{
  "n_layer": 21,
  "positions": "learned",
  "optimizer": "adamw",
  "beta2": 0.99,
  "weight_decay": 0.05
}
Each number is 500 + 25 x the weight over its row's rms, rounded and kept within 0 to 999. Layers, rows and columns count from 0. Numbers have three digits each. The size before them is the row's rms in percent of the matrix's.

# k: layer 5 attention key, 512x256, rms 0.0593, rows 66-127, columns 192-255
# q: layer 5 attention query, 512x256, rms 0.061, rows 67-127, columns 192-255
# v: layer 5 attention value, 512x256, rms 0.0626, rows 0-38, columns 192-255
# o: layer 5 attention output (transposed), 512x256, rms 0.0556, rows 0-37, columns 192-255
k66 093:462504491497458492495505493526507511516510511518505476494497496490520513504510498502489478527500498485466513482495499499508499504491512486359522510478517489492504515532493497483509521485499494
q67 070:493475490563514508484545519503489468513513488492500459475536496500508561440524530519494527518518475500450480567497510477486505486490493464525507460500504470488486478520489468504492503452490500
k67 095:472496501490419503495488512494489499492490497539507501484518514468497499493480528480502500502482494489500488509472492502516527521471489497363510511496514483495476507486517500503492491527508503
q68 062:521484497473508493498518469488503463536505490476499526509491502498508467565508498495559477510501474468513540475471495505482463517478528476507509504515513490532508518546499505490521466459502508
k68 089:491511480522552490501490514505494473492523475511502508477492485519498501486480501495512501464481494495492491526521521500521466496499504527614492529505481499511501487518495464502498493484488495
q69 062:507470514521482517541528471500500503529510519477500488489477551482487482490453495460487520538511513486565512504487525471551532501535511493481505513509475482446501448475489484512470523478493472
k69 063:501539480509448500505500529545453467499514478513508475509513496489485504514537480512491489493524480486463532529540511496486512483482507428533466533506455520464521495479503483524525513522522494
q70 055:490499502513507533492527497463490527513497490520541487504473532517528473538519461497502512489477505488531485506477476503475506489547485520501540513506482480465524494474516514538548526483539443
k70 065:503519533493484444507475477507496496516520520550512473480525525479477485485505532504445519473486464503463518530484525487522514512470498461522495481504494490484468480505519530489476532490487478
q71 061:484509452531540534505463490503478528497503467520463472522529537493493483560535518527491509505489482473529465500454473508438534479499486506506517495479494517479494519464492499498492504532510506
k71 068:507522544482546536459497523450510470507526515489480467476511476461467525491492522475520510479527484517512466548524527490535452514436493468562495489498451474488542473480495511493503495478484508
q72 056:553490518456452475508500487520518466510505571492525498531486546550493540473508524477467466526523510507490492506524482496546476517506485478508471516463515445410458498492522514492468487487490494
k72 072:489499466496462506551503499486515499476499473525483495494502513476551496495494520499485469531508476486477529507485491546485512501505515507418512482531517493495469512517527503501506513547501463
q73 073:518458485535513529539526474496499517513471486537528453517543512477482539456499536521447559515473520512473473531452475495482541494495508492531471500491479549508489491451525483503481570505523494
k73 082:476520501484477522488491512483461484452492515515498493506528504462477506446481507488475489509506481521531510538463491457531520488473470476460503499517492483511508514477522493481508493512468516
q74 056:490506544507500467532510476495497487497487512514479490546563542502487496477435516524469524501500516545491468529503488473511538511507481492514508504482468520462516521477496463462502519511500497
k74 071:462515494510479505489521510521507480452473511544526480527509498483473528458516497505477499490505482474485507531495515501508495503498503521404497515494489478498484497497507519493502527503513492
q75 061:496497508518473486503493467477507476526506495492515474494530480480496551437469525513458503490528491489492499537527493455525508534533478495496477498458532509450475480476451527491506520477489496
k75 085:496496497494484506504512511501510508515483504523519508504503491483516492507525493487484468537499480490509496491447462504489533505492504473378514493510513512480519500520494519502493511501511497
q76 055:464516499447526505542487453533476505502526486510493519523483497525480443562518456519509499500479521514483503469496520496490499488475498527498500503503494483518479537533500479478483441550534499
k76 078:518520521524553477475509493496541496503491521474498500496508484509490476497521498512490519466519500504500519483504513506498446489506525543602516513497508534483477491500487532529508496465490488
q77 062:490520495469529491490501546475478501492478531519528496497476486468522479541463529513544507449491471492533494503486488490565490503525493473496523485491486511512456507537523530514562496441495489
k77 066:480530513504566480523493479463472516503561484522536469490518496534468509492471480488482515497488485519463483541516501502519505511548508560568507505513509466510516515486536515502468543512504539
q78 060:503503496527468536492502515537511483538540510498488462489520497495486509453520515479449513480459495507517508507499499515494528470482546517487520505515487468479517510482479479491504487532431515
k78 067:547488496489458528520501484516499497470509478469455467524467496526502485552539472503555500509533487505490501465495486523474561495477455482466483497501466539523516527485529486512502493494545453
q79 051:481525484548489476483470526437517476523515502490489524487500526486507499498486488463526473503528493486524454522523534512455486530504500431500509504497501498577471509518473518524529465488498478
k79 058:510499506445507543488521508469489552496499515479544475510514477512535524521536481490478492492498506544512507499527507485447504519532506486528480516483509486517548497517501463499482459513510520
q80 055:465483480472493498483491500509532534568517503503468520480461479497553500491497482517551461536498526458497488490490482530532460502469504505508533473515535515564517526519504528506487477548436506
k80 064:546506478500516520510471562547490456534522485478490500503527522522468490553452478507501522476500479508489508502507506497441473519527502469555486492484508486471499504504474482506488513450503549
q81 060:459479504525539515512480474518495470537524495524457506489503497491507519474496528507496501466518548525489508497545511470503474529488463491480547481485526513536527526506513483484476487492495552
k81 066:514532483467473506497514528537524513490482525432522471504453475514519511522506464495524503523501515483539488477499458476443485490490517477446493530477496525501518496532472488527512514504513463
q82 068:493519518459491455500492521495502531484461504468503524468493490480491438571502494520555481490459511499496514468474465504499493513517529494480499537496501510539517496510490504504532474518495480
k82 085:511507506514575495502489505484476526523504510482513484512496507519474505505514475492521498481513489498503515492515507491462505524546511485620502505483507505497525470544488517488505508492490517
q83 057:504493510539508529487523592501528492481494533456469494530499500521468507459478481496494505493548471493507555496508497496527514490521475511481455492495521481474470443502457513500462478475487440
k83 062:502492510493461510545512493496527508527510497511483514490468518507515508511533520497500458533485500483491490467545502523506529522511545461400481459502526503496488493497503491500505506480520513
q84 066:528447492496510492484493490458511497485524485478535548498452501508559532545492495512524515475503464453513545511495510496498486485517506500503498495514493495489490496530510499480526525467513539
k84 069:503505493471512525507487487469499483499553482521497483482496480508462457474487525487456465491492506515473487520489525493486506518523461555554508512537488503509484521498518503523467481515492484
q85 061:535506540466542545509505520465476503504484548491482552528467455486498481511500535501525542485461529467488551491456504501491438513501503490516499495479491481513513483509513480490447464524481525
k85 068:482499488502538479492482526469505498480499490543509475466475522509451497479436492495511484499522488506528490546512527512523470490531535521594539474528514506487442487496512509518521522462508485
q86 073:484497504465509467515508513519496506518471502481495528515489519518508448515525472506490512538487515505498472482475504495448533506468543490534515508551472510485505491512479503513525489495507517
k86 093:507480509521532508472488507468480475460504501553504486472515493487465535481445553508493531468518517507486481553507537496542453503518472523573515509484501455512474514485527482517480498509486498
q87 053:517492460490497452527485493510521517505502445506497521496528519502482488497528497494493554501485481475515496517490499492466510528478470543506492490526455532461525459451516501504485529513571520
k87 071:480508517514499506468481489498509461438476507584502465499516528472457506462480524489484494505512498514474469557487532467524489482505514499490520498507476488501498511485497516509490507489462484
q88 061:473463511476486491533498509503499496560514516481516510519476463533520507485530524514487448525492457475482502504492523487532449532503513451508522485522518481513503502480466513491490464538478544
k88 062:486501458515506506506495518497488487503505489477487454519486495503512493552524511502475477524504463501478545473516517460474484544533448518508503529497513524506486519551501500544471491484513494
q89 077:488470519501531464497480516492505515517535504530532471487470488525512442497513503489525517509495494479517490423531525534507476458529465498504523492496529495547524532549543511482497454452487526
k89 112:522525492518560502503501500500508487515522508484500510518479503494498508498507501501489506498492495495529514510505513501505469493528504523633499507505501492482489495494477499510505505496498499
q90 050:476508518527490485489500491494529558455509494490459533519511542490506493449486492492502466480533486500503486535513509501513470464529458515512486520545465534554503498492484504483507532515491517
k90 052:504499496467493505504483537527497465476474493492558437512485522472482524505470531505533518522495502513525500532465515483473502524522520459530524496484561483491510520494461452518499486473453516
q91 076:499491484485530485549489466480520517511535476522480515539468501531497481531486523516505483495476503519512504448516493486490511496498502507541513519515498514524513501511538481525508486501499491
k91 104:507511509497571519499501505505482473512502488491505499492496506502479493482464508494506526486506504498511496545513524512489481473505492512636521506502473492509524496507500489497494521484490509
q92 059:540517520464502503514522435469506479508475525486530546501493509504523514496483498521502500501487465529502515494503494496462499495454503503510469487465476508490439524502528504444549509468510468
k92 060:499472483487490523491496534472498482477494482515568470482513478520490505448454503497472495487485492486492512528494468486515475489492475491504506519494485459516461453506557509522471522498506475
q93 067:542501505465501463469485508494502524410463494511554498490542486527540515481497501510475511537443511508475490495507496482535515489536501556487485549499537541519529493496532464508535533485491507
k93 072:482509496519507494526512475487519496565502487513471516517477504451464494485520529501517496499529487497529468493465521503492520495552491501516500473502489500502540504521463527462468510505476504
q94 056:531483546451474442461532433490510457510528493513547503485479462508523515509506494491482462514480482492463496484501524444514470505553508521489479505520525503496493467493494498485524494495485512
k94 053:479493505532512487538505493498474541499477485534496503502465515491543488494489538516466465492535480502464518490474485492465536478524512470481513482511544482462471522515502548515477498501518442
q95 061:480525454560536503478493520536480464519503494504484479474492524528442462482538436509488498477503502537489468487482481488471485486478495529473565513500500506498563491500496490495524483515513533
k95 063:473525560478508470479494492483491510496547561495522512482488479513455479525518511502470498491508528496501510503478545478516463487452506502515478503469487535496481520513485526478495516484532488
q96 066:444488488516504510462525495477495483530515509485494499496457503497555503503488497506570501480513507471552501490481511551504499502526484494512515477544495493523535490557472504527543486498501500
k96 074:504496521473534480490496537519484492501522516540487512490533482485491523524477504493469532489479506500471499520516497508517445517494485534533514496503509500464464496488524510514494517517461494
q97 059:482511504460494495498467468464506518552472487460501514493469476502535480511509501520520454501464521500485473484519517495482476466498544470503504505536474502544513519552467515510542486507511468
k97 071:514488509499558503482472525495491519500492488501495506499520506520490509518471500511507521495514492488498550501503475502528481509526459521618520505488535492499473506505520487501510502505488503
q98 051:485515494515528519517497510512498447576493495458468469508515504528419482488530504479447475458517505505483503497491495506529493513486537480487508476515458460457492524491471460470507472553474516
k98 052:536479497561462492510506509480521508442477501515516491484477496510535493532508484478530488489484512472523529478488491489504489498500513485470502505520531515528499523540501476496497491506521515
q99 059:501521475514518525428479504512526454469487496530483504521513495472482511481486500486496502504541534492482485511513459476457494496447492463484500461507505491600513495511474505514514514529498513
k99 060:506487518481481537508499534469491505577491516500528507465488500515500505520512492483477526503447512508526468502541499508528535526501528506500464494490498499522518563522508445484453488467509491
q100 082:499516502522489539514522474498481491494443504524473449505572474481469541506505528496425516467494506541459496539461501481516550519474493505456476496446493504481463503498500492505470524535486460
k100 105:478512481518438496494511515513504500505483512469482508504479492519517510505538474508522464522496489491498512452508468508508543501476498493367497490511505510501508482508495516487517487493496509
q101 073:474503481479493462504490511526500523478512519478493514477462491495501435580521484477524498485470502504507482465503505508489496488503565446507507493504485545479515484537523479502487506507522534
k101 095:529520525517540499477485496491483477492518489499466509512520495502492511501484498514524509475507480505507507534513525506498458493496488515639522508498471482515499489520496474505527491502475496
q102 080:530505510532524454471495526504484507544520487497517509488483521481513533442485557536512503483467495497512491497515519513545476512506523534564518504546467485517494458494495495519514540480513496
k102 094:482499496473536515512464516494469459472519507519518487501518508488480518480416517486489513503481502510496504563495522476497456497501488502565502519468489486496488524496549478495484531497482513
q103 064:488493527528512519526526521480524516551530522491490496509512487488501445536532532484499507483497513500516514422486508535501497447490520494473497518513471542543582500486512470480489505500545497
k103 105:535501508487538510508507493514478516511507501472491511498481488493489512507496502515515507494502510511517529511520488505504472503509503506647495509503497506506500495503496485501498498484499503
q104 053:486510491539507490475488508512535485478494528480495508515483495523501509448480506471503512486535503479475532524550467503498577495478479468505504511471516493504487510494568510518525525499497503
k104 061:487487509482466501523539482483491497500494465517500480498536505495477511490501520510493485493506484506538482474473465510494520535521506514427536472505523494487480523493526514481482537487491503
q105 058:498507493529503536480516501563503441496481542494509483504502454504435516445544483533496477537527508491537509506514466510481503524510484484485496526502498504443489491482486532501491530468480512
k105 070:462513507529479454498511492497496539484502483522493495492510511495521501514485518485487487522517492494472482495503487535543495496479533461437491478518530518488456498496486524476498504508531495
q106 060:506507527491493488482500482486489456516490508542548496487540490495523560457483508508452523531509472530466497550507490473491470545507469513489489478489525455485453497483453517524492505457486517
k106 093:481487515491458508518513496509502510505482486515499493485509506502507494510510506494494469514491511495487500486497508499495545489475495496371490499491518503508510534496523499497509502522527499
q107 059:485503555501487519492510489515521465506497514505519489526514571495445542471495505510456450534523513512543469534490482487506550526494513481538499491493521465460477502518462500510515532514493477
k107 095:475493483503450501493495503504492481480491496531511465479525496466540492513463507475486512507486481474476492515467495524505493504501502480373501498497522495494491523490507496500513492520517490
q108 051:467518501514505496460517520509527510497536545494471537477481473494457498468470510479520491520587487481534526501515512524498504493500493518500490448516509484556463459539482519529476514464526530
k108 056:514485519492524502485520519497484470512455498517523490506534512495533519511445480524495505498459554513490477514517468499523457499525525491493482491504514485521477521473517459500498458486477507
q109 067:512531470522532486489507525488536532496469535483479524502471525498533490485445479482542512484506484479527485513491514522458526492493501540503499514529494502523502495500572477491529515498504495
k109 076:474488524467516500490485507439471445478497491516567467490532500469464523474421515490511525493522533516482497561458506520498471503527515505554501474490508461514503499475520502493515535486457500
q110 057:511515508495506483526522523523478469522507516492526496496527514508471532457508447484522523506474485517494509488492480492525534484500525437472477528456549489470499533500489498481496462460493516
k110 068:499473499531466474520538489475519532521466489499478511505469457520556480503500467509526479512501499480508480443471476521519546484506534537433482470494508504478515471489485517522496495530534494
q111 075:531497456526480504479495524493492489478474505476508515473483532507538567462467498507490495492494510477502471603530506484506494498524485503534487498503495463503459478488476501519512505519509518
k111 110:482498505487447498496492532493501496488500502533511466501522504494504508506495484483497490521504500492483492488481511506499523512502501487370485507491503497497484516492524510497514494510512506
q112 078:524491474509525476516482535471513500506538472489479525503455517493526486511466514502574520487495488474525475474543509535496471487516478523516513489512486483539529496492514471511481475516491527
k112 099:519493491489564506490489525496496475476509505524510503484508495481468520506453520480501523492491514515497495550499532503492474496500501514616510516503491491514494517483512493491490502481488507
q113 057:503493494539502462495505518538495487576511474430483516505496492530511506475487495511531496496464507499490500504507491502538549518467489535490474521515501505468541463486479481515518476506483475
k113 059:477536485509500506513497500509549534456531555520467500481515499459470522523509521512500496517507535487516510481445507509457517470528474498443505503494504528480478528492549542516496489528513507
q114 060:464466504471504506512503518500487531472461506476493492464492486504501441517496476507488521484487519494463512482457543506511497514529503492479522516487492530539515488509551472500488508496508515
k114 080:487523536499502454502504499517512534538518505465520533531466492503493504516554478510521495513486521515526506464535474506463519488509486499564480484495497519521495483516477499513544493487502476
q115 062:496508481467491522505540509481496452508462534481496522485501529497497545498478502521500488515505540499484484561494504439469502509500480502480496476501514476501448501503505494498494491477447494
k115 104:493486505497437489506495501482503501509496488514507480487500501497513491507507472482489503511487496495481507487472505506485513518503501473361505494509515498481479508492494521484511498511509491
q116 061:488454547495466482563521482505513500486514473509483461521487534489494510526468508503508477541476460509510472503516494481472508505546506497510493487507476477482472513477487516496492504518508463
k116 068:463493462508516582491509473517518485409495533471463538493533477499522500450501510499501491495495512492450523540490490508499533509455452512491501576506502499536506484512506496501519492499496483
q117 062:496481519539505542528517481504536514523506499485519516511515514503530521441506519531479485537505479476515499503523494498484470497513498548495504525548514485535496488442485509505499556519460476
k117 064:529495481471497518510487541514512476493509481503477475489506521471535493492437485459508488518512489507521518522468474438459552492517481434505471490488485522500457517467513492502483484467478524
q118 055:478477508518505505521513479480515480467550536497506533542485463506549541518488518538513497452587466508523560521513520472513484493484453497500479482529526504499486501539509474476491507471498512
k118 060:463451488474509517544515496491486480539495454510533462487485477507462509483479516539460497521464519510522490523498488488524493500503475576469515504540503504507484519507563504552466512474499468
q119 069:489540509549522496445523510550504497499531486485483493496524514465486527440481522504448504493502497503522506533523466505502484489481510506542503501556472511462486444459485498515526548475491506
k119 090:476501476478476503500494501499476474492523489569527458498530506463476518482474526490485502511493507511484488556475524484528480497498514485447509491474491475500498519503519486494494527491468501
q120 055:480478481519512547549518485460484526551492526494516504498510489500505547429456531492498452495535459484530536500453539461545483538513520486481456498510488478545472511527439500497476510515491500
k120 061:523514504478533525525483518506474488500478462478536484485478514512529509519549492496501492504476526488538542468554472474434455495538488494517463487507507523507491532481550475525523480460483525
q121 064:515512510521485559548487493509498487524545487525483488464537532485451527492465536489441561468495552494481521511550474485546496488500488530473507465476496484509503511475523496506470498478506544
k121 078:510499489501462475492500483532527530519471509477487516518480494511517476512556460497527479526508494489503485455478492488466537486464495480445485523508487540519510529509490482500545502525524482
q122 067:473518460460505484497479537442495536501482494482508549473464494495531447523486498506540523479528518473489487497505518530494489440492483447509483489513447508509515483537532509518504500486524491
k122 084:521504512492536488501483512479477460493537496539525487508506497487447525493469526524493515500488479499498490558517518516549448517529487525604532496480509468504494503500517471511498499511483514
q123 059:484500523507502495530527453471488525493513470512491500506494537484536501505507513512451494525486484496510453505475501485511543507515478488526512459471464485476520535496508486506519511518501530
k123 063:487514480514523514486476527525501469476493518475524486496536505469494534482473471475522544455482464519467542532497511506507441516485463483558496529499482516529506460509506492498530532518466488
q124 088:521473503493520513486503543472490481508555498493518519532429505559551493480466496497544491467502497468534504485508512522527456501535492488515491489508539477539496509532522471501505486464524561
k124 106:501507492489555490510477504492485475504507507500511500503488500500486483491481499513492504485491501503507513515495525483479490507512480543620516503510491490503488509496514492516505504491494483
q125 055:480497493570505539509519547490499506542523562468491512492451493516542495497469506476503544516464463462499481505486490512586516481523503510485479509493467491444519457503539463496509530473497519
k125 058:501502486467507470535501485502455468519553451507463470524481538484482513508446509512506469484519494527531512499483536513481488497475433516553494465487474519562487511487509495492514528532463498
q126 063:508519468491529472505506529502470512515468451465452497523475521481508504531473489447535512502489515531472477485515498535517528553481510482517506528478470482543512487512496497518498488512539453
k126 073:468488490513541498473463508439513505474498537565509538496527494465452494457475491521497514466474494517492501514511528469472513504483493518566512513507473496540490505478528473496500503514463555
q127 061:489514501513526469510503495538485474534542469503498485535450509532521548482482524502528484523520460474553518531532461497521463545511491503505505514533539480434502459495492501496519501450511521
k127 080:457482488500489492493499506484497475471522496557518460470549499473473511487483504496456500508479498507470487549457538502507498503503494514454512514475485486488477510515523490494483510512492513
v0 103:479508481499496506513543476518491468489462481513506506462493506515509507549515532510518530525483562524500461528483508475455515484532496479489493480523441526509505508483498511549464488500564509
o0 116:493487503508496482485495539500502543513513510488490478511512511480535511427488504495546495516491442432501492508511506510520474495513512488513527502495532495521516482485481487488531522517442535
v1 127:484510482547497485527515445520466479502491534509517532491479521512461512532487494543456493489467487547509487521501461498489502504499474492481504498524489477493525538463467466495497479529522505
o1 123:513475490493494484459483544466502477498507504509495467510488496512544537453455481466527509502535487456511474552494553495493536533527489486512486490488525488512447480488527573503508507509463519
v2 140:497477495515495515506548503558475477500450489494485488475489519544449522507497508548530519499491557507497469516485509444491519483486501505495548575453439529495501496503532526496488474496520468
o2 136:465481504484495500484494476472534560535568471534493493506492464468535508523494500474440487490529408468472489510515493536527471505527494495503498365480529500524525497520504487504504509486479565
v3 120:482493519535482524514536446542502498516483498489501544482508504508488514517500516559495519503481504556491476525481475481510516472529480480497530540520492519494534522485458507502495502524518469
o3 123:532475479499493481472490518468506491520525502520504454513475506484533534482438503459493505485541466466496472542522534508506514529508496493514491420469532468492448502507535533489508514485477560
v4 137:450483452468501475480493499448483453496521477507510496557476511455490497501493488479457506504524505495503524500487496486489485505537512493490479449559497473506524531494511471569487520502514539
o4 137:512506507511498490495499523531508537455466517447503519506506517546499475495501471542566499521473501533534497517512542485462509487482493508489501576496509492478478469479493531473511493510490435
v5 139:481439454500494513493520503528511459478509497486459518516495539461500491537511526510461510486530530477503462511485506486510493521508488502490476505519476503496557531465494536471449474525559515
o5 136:496531502499510520477483502469491565500471519452514519505497500516543476474489482514590494511525518535507492508532544502475509511496493514499497496493492493506458453484506480516503496504473517
v6 102:472544494483493549503517489492506501509515495529503519496532477560483492506510527498498501504499491523523516494515503492470492427541532510504491483559505558465488520467521484602520527464526513
o6 114:527458503529499479488497536503501462476482514469489469515483522510494508480448523488500505487478518460529506506511528513524487520500533514499509514476496469509517505517506515452513508486460493
v7 121:480478475507474515523543503501476483506455497468512481466517526519486494447526503545533471544521531460530458508519496492483491529480479515497555508506460479487488464522506544504515513447521490
o7 125:507521501497489480504500521490488553535534484528477512498507521475515476559505494515467517483507473506465482488473477478524484458514525491502520476525515492568524536481503427539504507537472512
v8 141:488531445499496494496552470497525435506505502527508479499469527498489502526514545480447521504462549491524487513502490460439525501518492479493476490488453475472517482458482483552504502508555546
o8 135:498462503498489527501471556479473524452463511463489528504495509518540499498483479508574499511494471472513496518515537521498479501487520511507493527497518522545492467494497531478526485512452480
v9 146:517496482504494493495541511528502454503446499483516484448524511498488500477497488509497477530507571428523474497503502469471517520481463490492502526472454460488505449512504527473496507488512475
o9 141:477504480474495505507502489481491569524524480510475542487501500464534478572525486515498505490511431513444489483502494490524475461508526499511513456525510515544519516502490459525508493487494543
v10 113:493471456488514523482512521498502449473501508505470490482515500505505489545537534477480501526532544465517466497500500512473499541516499488481463465526492506468505514476494513517457477473549536
o10 120:490539497495505508496497513480474548504458520450501536497517510488527475480506499520573501509476532494504494476502523489500465478499530504497529573520464506550512477481488451505506493518460511
v11 124:497493535521493532530482497522498537482506528468476513481530462474522478490502498548509505502492460527495488506476429538530474480495472527494528490570532535546495507486473523485494483531477494
o11 128:544532487492512460456507511488489460538510503534514475506465511488503508470475513464527500507530547501483496513504564471489518542537497486511507488495482467450473512494525487499494528464472508
v12 127:491503484501492517487513487471517519489522498504528471521500490490496492454504493469514503515476488470496543497507516483489511479481499508501510509463518457508518480536514470509515539492444489
o12 126:528475497492495487531495501509495477472507497519482532507471496512471484594529490517467507492484499543525509493495464499509515484480502488491490473508500515480486531514507511487482474497529484
v13 109:526501540484491499510470512495496562482516496471502491506520477463516503451499454472509492491493470459511538501496468515507494514458483496510530486500503457560500479539531507486503520506443486
o13 115:507519495495508488500506485531523445498528483548505520488477493513451483546533487515478487512504504563493518494464491462492526486516491507501487513527503500452520534494498494503474504481527439
v14 140:490466485502504498506479519514490529509498492454516472553521506471503502421492474473523458517548503410480551491482502493507503524471488536503526528479526481479539490566490539448514530484450470
o14 132:542513484479499493526503468480505509509510495522472557492481495512465465618502476535464525483504496600503511485509483478509521453490496478495496475502492491490461528496512464514468473485530497
v15 136:509520507539492515510497486538516516524458527487489488475524485507496493461480490526516495496464525481488489500474473486515518494490463508508537576457511501499520446492458540453518503548468451
o15 133:519479495466508498501494477470492488522541482560494516505455479456520500585502514469447517469542460520464496495527505510516496512504515498504478382494499502498478525522532477501492493440516547
v16 152:497555505487514464489482491496446477524465505501549482478479491523475508498477476500486524510474545495513521500502492479466510483471504497510517493468471467493487484530499464489543511499467455
o16 140:474464488479490497513518481511532523490539459534473517503502481496501514530517480505464491489492388488470505507490487507512477479505500490497489496507544515506518504515469547484498504478517490
v17 120:494549506476504525497506500503515536511509531509495523494520454516479502476502530447506481509460463500540539493528491512457521451464525483511470468512481534456487497506492443554519545492493517
o17 122:505438495526505502481503509495499425460488517497490500491520520512487533493492508494516480471476489467517512495492521495551473488515530530502507537507490524525493509527481558454500501472472531
v18 121:488513481500498526499544472493516488503502514509509482499479506527475498472500550481505498487477498462519529505532511448473518469509493514511495538467510494466539456497524504520485533493490498
o18 123:523448490489494529527479513473503510472522482488493525505478497503500486600506483499473515499488506512490507517499470522521487514473501501491482457495506510542483514530508486501498469498498503
v19 103:494476471507515485494503495474498464499517541504530523544452538496524497511506528478481482524491512525504533516525518516508507535482512487488472454511513462467518536513483434503511507467539512
o19 113:501498487507492507515497539497488494482468523479480482492543523527498524467491462516533519514492521478529482546481483483484514476502486482500520585505504508539458473477493538510503500563498491
v20 127:506501440523499499488530490518491475495525519467505497496491514463470495486489522502473485492486541418485514517476470485479501518452452512497505499496530497485560489494461529455491484533513487
o20 130:512506482460508496495476518448489530493502504522467549512474502516538476558515449501578508513522472570513500502522539489509501488521507487503496488500498507542430485491510468507501490470450500
v21 111:501515530440518487488479528495489515524509457517498484511514468512503511505509480458492495513524491505532506488497542498483486466518555478514459468503459519496464516535547495537512544465485483
o21 116:456506509525500505502526452543518510493482505479497508485538487503471495459515529524489464500473461497497521465500493504494478474478515525497513559504504501475564494504458507468500513485530488
v22 111:520489497540514538528543486522520507499494537485507530468504514513503506462511524519548464506484531489494507511517517516511516506467486506482506527497511493474513474507479499482507479461516485
o22 116:506500485496490497513495534464475481523512502516484466491515533477510510537507490485488523495521515477498478511500454485536501496523499487500526450503486514567487521500526461544517519530488554
v23 128:488541482490497481482486460511455493506466484494538505493499477470473518515481453499490531509483520519509502514470485470469499471500488498503508479508473473540504527540495432487510501504465449
o23 126:497473496493494450491513488500532529507544498536487489502494494487514533479502490494489481498496390484490491507511515506517519482512493472507493470498548495436472505503473584475497514479513542
v24 099:520522539499488488493477512515457485488480518528486483456483491535488504576504516549496535461509486551500460500490486503498511494486499473493509493500510560507479546467513498484488458522514502
o24 112:460500506500514493464509483497521533542523489519505474516520479485531527404489523464499471514506468437462503502502533522507473531544501504507500493485506492498516474503471501484519526473469536
v25 113:538474520521508458513466514465508511482542527505507472531483545494514489502496517467466517493486436503493527487514477536519481529476492498503480482472537441487508503510491485456486502497492560
o25 122:506517491489505551511498497497487469485478487480512535482502494536470498501500473503515504528490595518512521520461507492457509514492471484497487594520475511515485480492500523526482485543513432
v26 160:494486461493489511489552493515556481496482490501508486519518509500496500467507520470543486509474548472486503500481549444514538495507496497497490554436474490461532468493498536494494518517521461
o26 142:501464504488499536531482479482488530490506508490490535492489495472518475595516513512474509482514479519503491481546457528520481489464515513493492399487491523531492497530511452503508475476531562
v27 073:497501508530507495501499462514501521472482477483499455472498484478544505505492486505521520503471515467475435520481505490516504540517473512484518479455498459554486489499504539429483475539496503
o27 087:488556508490497496498478497488481513509514511543505521500478523472494490506553507483505514517516504532512486502488466494492524505478485491508501492522508508486496506466507466546494513528506460
v28 130:518569498501512499510532482533487487495482503497534522478493493520484524475482496498528502517442536543511522516489532470501524482439508489500513494472436478513506504535502443503532498479497440
o28 129:446439490502484499499507492500523492499542486546486462484518510477511546510511497479459487493516409436499481530502464515521499486522500506501500445496541534510507495517489566495519531498512545
v29 112:539457544475506518503456560469507541464525493492465471549515498511529489443511517474524520496532447467479516459499505505545487532500509540507502536459551493516486453510532534474502486477458498
o29 121:516531503483499534533509462507492494504479483487513535486484494498456463573515511516459505502486590546489530481494475510477496495484494496488494506512453508473524527516505449516473470503535455
v30 115:487451459533493522513520500495500483481508512503483507489502536514514471527502518520480479496514507470471477507507520529528471557500488527480498494519525500485520512485484527477462492490563564
o30 117:517534501500506502486479545475471518506483512479495512504505517513520479481495478508533525507521580513532488508493497483483516511493493498499515533505467487559480486460524454548497487561459482
v31 126:481459450530506538503531497502466484491512502478480511524491522488474494495503521512484448475543510442476547511525498517495473532499499521493499485560546526491562531518501528514455495476529544
o31 127:531518485497509459485479553462502520498510516498479501520490519539510483519497438526551531519500533562542497515497508465521518498527483491491516523496488476541445503470512458518494498526435470
v32 138:465457444492501505479527476481535492503510444490506486572495533441496506450507495474493477519519519443488525504486515457494502515522507505501499495499488462508541489526504507531487524491503507
o32 136:532496499505484498515479515498501523465483509467492538500474512533486464584492470542518511498494492571533495508521492498490523472475500501494485504497513485483467508494511502488486473505507467
v33 130:498481489518496499525528502527540491529494510515489468481534512515505482481514527507517481528507513465502481495515505502492513523502488499497515541493475493455503470475472550496523504499545499
o33 129:510517495497504528495492492489468508510482509475494546477498514464517479538478515491508520481516538516491481489517515490506482486491528507500515481500476501551521491487524437527508491506484525
v34 128:496502463515483484518537495480473460506483528512508490476503524532469488469505533505483484515484515453510485509548478495462499544482478494503508492487482470461515440492507510527529497472522526
o34 128:505490497486489519499480548481486529479509478484480539503494520504523480567490474513510531492493506499484486508470504487512473478506525507497499526524503518603494517493502472517504480530447475
v35 147:501556480478504486481517487492469468507486470499524481483502489505466504488499473470498494505471537481541510499512518465468504477483502479508510475494447463516480482521538461525525529463479477
o35 134:449458511506484476503508499520517528476524493523477524495501505499511492532539488522495480500488408491505498491494493502524492473496520516495496488513540527511535504504465532479511504487508485
v36 149:496462505509503501511508472494483485510517506524485525498463527515505504565494527518467516483502449562479495507505525531522484488514524478490472483563515534490497564476506477530480500484542549
o36 133:504513498536498504471492542499498490498482518463517446510529510525503528388461501483529499519499563441532488532492516503476509542507473501502506555482495472501491470479507538504513519548475497
v37 132:488479493495490490507486535493514497504496522516485469464528476526517481486518524477497460532532509435518496480530514505480515519488476516506499510495498528439523463502495543471508520465502501
o37 129:509524494489509520508503469483488541518496502474478564491531508488500465547510501527505521479486518525458506457485490487523467468503542504497518530524474510567504511506475431519484478507487515
v38 132:501561530524503486517507452532460516541467491513525516443510480514501512532484490546507499518450514557500487510488493516499496464481502486503537479540454486521453509511504472515552483498476467